Weights of a small GPT-style language model, trained from scratch on English Wikipedia: 3 heads of 64, rotary positions.
Each number is 500 + 25 x the weight over the matrix's rms, rounded and kept within 0 to 999. Layers, rows and columns count from 0. Numbers have three digits each.

# layer 6 MLP down (transposed), 512x128, rms 0.151, rows 149-163, columns 64-127
477511510483516536504509547530513499525469500504466489475517492507510515475537482483515477511475546490488564514481559506522507511513503485455502520473562512509515472573508531494487479499483506
513486487487482509540460467531518512535517480495495519497546493485459491487520512516528480509507501514455517474490532516502509498495511460479493484517493477453521518512476520528482502521482501
537513457524511509476514503518456495449493487496488512448467506520526556498479532536499484509520490469498525502527519503496485494481507496513542492492515483509551487503494517517509485471493512
467471476463479475470477499504459446490502506509481529532457481484507490517517499512503486499534485498504496452501456512492504480547514482520532488503510449507531483491499497498463512484530494
503481505491517474479541521502493538478510450527474500471530499519486438477467512477528464480519481499479499476483479471488456499470523492524527479500474476482561515533515450473527484517522590
442559538450522537506471437486511475477531509502520522496556467520492521535497479518516471516501477516501493534448486511493503474470463461505550505490529511475504476485470473500487523518500504
465500532479539455529517524471491546481533510511494510510488480492494527500504444484505472488462521450487488492508475489477504480516506472500483476446544474533533514501493494503495496513536528
518486508479483473502498504469487505484456528485481507531467517466543521534525481522476489508513498494522474505489533477516494489518507506500526498492519486527503530525485482487480489489498479
501477489521506493528518510495507486485482502521488500572509490470506484462511491492478525515451522506536485539506502488473505542486482463468469522513508496521478513504528480506536487454470496
463498485548452529519458523509514479488515427517525504468533512505557481514503455517542536485485472508528498492479487530481472486505457470479470472465526452512535523501468519514477519478509517
522526523495455500490509527519522482489473508461470462494485490453482489482505498514477484513506521560493420495522536524515478502492519556478483550476545474511552453491480502464515522522503502
497498463524524524495513573508492529512486510457521532500499477495505486499505480481492516510517506505475516506483478501468531466482484500529489509500455505514476523516473510502507469481453477
470488510497487499519507548539460514511517507486496541492498528478505516483525456482499509515502523465534489486478484473518513460504523529496502444476514514483531499511513500552455473469555511
501532531524484497491536454485488538526523488492516529486494494567518530497509495482487504475512496524443491489539505479513479500518510522528459501543519543527478494440472482497436473506465483
523526499514529547518497477504484490510484514464478527444469491492496500522446479513455498524506511504482472514515457451502492520476508522469494495478492469508552476478524512510462527529467498
# layer 6 MLP gate, 512x128, rms 0.117, rows 150-163, columns 64-127
505495473511513488528455521454510470547532505525521499501522467519529497494509544493477482473465497473504484477475516502514505485491477518458494469483518520494538516452500534497444533446434457
515471501512460513550501483480502502501499500475507541503491499495479517512472513467486460503502467508466489466495493505468506467496512537480523518481465531508489498483503488523501514514441458
521547524481538503465544505530485501529505502503468498484482515479458446535504497522502493513503536472519516513514496493503504507464529525516533476530527473497494496506492502524508516523539470
455491481469502478542495524522476536486518497490508519538509544458526478514463541506516486469474507479513471519523477532534456550547476509498487448500484483469494502509497506499481493523491478
496517529517492513479509530561472514507530460540532517514519490511531517497505495483469513547510516528483524524487498455498510555504523528508465545488511495443463470555531529482458468499470478
501508545489502483561535443484502532473516478437481516511499503552498481539506509471480464488496535461482496489527481476431474506493541500529471499492462518496511463508528457477513502462546508
439518461520495525501468504513488511507495522525467525513484506475509514502529485507454476492532503535531486539489515499492522510543540506506536509450532456499498478510474511535474482482504487
482467443492532482483494525483539502489493523483486489468544490485500473537523500497519475487433532515509496475510501496473484492505526502478452506524495533517504519501498471530507525499499501
481495496507525473503509503526469476528463484504557551515525509506504486511461446505535476510511508499494469499525481508440477460509568490507511519495561503510480508559509528506470526499521508
506491445474512558467518501516530481514538508536506499514524527465482540504459507500491482534463483489519533507472477486467527459512499472530519508531501539461470471533496508553486465506499476
503530502503495485522542461511462508489491504494480495466528501519517514474500479548517470524468492538474533503524511520553512463517530559516457515473472490502514489506531512489488505511506483
515514519539503473543465531491516470510516482500515525479554506468489495514514511496548516541466529518498492464488548513548517509513516505490516544493467541482473499476473510526502504518530510
526446510510478448470529490505488486500533498511493498559507494525527471515472479535488498469504514540499533538495475465485484500495507506470493524511497471474489497479476504523479490557499471
506493492496517508517489508548436495542552516474495516471492518537519506454506506486475498484451476500508485495473485497482513481543531540514523483534466490522494516465485500497510527523467501
# layer 6 MLP up, 512x128, rms 0.113, rows 150-163, columns 64-127
510503508504512503498485484490493507484471494489537447490511480522497416475463496516513502507508521489496521493548506479517552472509508537502480500527534481533508512531496454519497504496482515
501471494529480513525526527474513541493515522473505478497498476481486526472471501528468480520523497508488491427491512560498486455498487517506527472470502510511478494450486470510552495520496475
541478488537514473552479526471496505483508486490517503477515502515494494514470505496506500525495455537504503465505487483514519543485517494503509507462519509482465536503546527487526486451446507
507515494505516532473525514502541523494479481449510510521503515520476482480490511480530462437486483465538497485477476497497472530507470522481527456494521510470512509520497486468537502553527524
464507496493455520531516510494459543489464512522477521503504481445467452474533520540508475514482505508553459482510472522491518493477516518511512499503496480467518504485512495510491479515506514
471522476510487493458489509528513496531490479539512493475503484521423504502506509495495493541502500524495515466521461452494533476500475531513548503523537521511520512510533503511486523518499483
499520523509501488510504501527511511460515488495480483456480479486476496474480498466498554529437511486461484451521529532515485532488534509490497486512428526468512456476490515514538501516497516
492513515451449521525539482527488537488495497522494516523470491467537566498478520478521473474546494508508510484485524505557463505513441494521486519474472491486521531509503539493496512488547533
481519503463529460487514503458461491509499511514546492485469516504499464486491500525508478535487503483484508468548518512514492497464503542514510512522512476458492533531524458457510485484477529
509524463483511540461520509544504468463530483466472469513517482508486490497498457527482463497460497529479511537455497489495509484474531524517481526522458540453526481534533490472530508514486470
501518537533473505510503489504441475490506499493512491496497476523499517501505469502537504481481496475479502498562473520560491480494495503519516517458515505450501469522482507459481527542499467
496513473489493528457504485478456545497444496517458500485520539511508524502491538446482486539465489498452488513507487590504493485532527503508526508527518509520478486483526501477525489537504476
486538511482536494512503459514500540500508494479551514472497518503502512492494491492495523521481488487517492463516518510549484522531502483513483494485524538552469519535526538488491540425491498
502507491452530514525486523473537516483495481469502496517501523497493472502523482464527462550488532547491489511508510546485492494484536459498466493527497523512499521473526481471495439480547462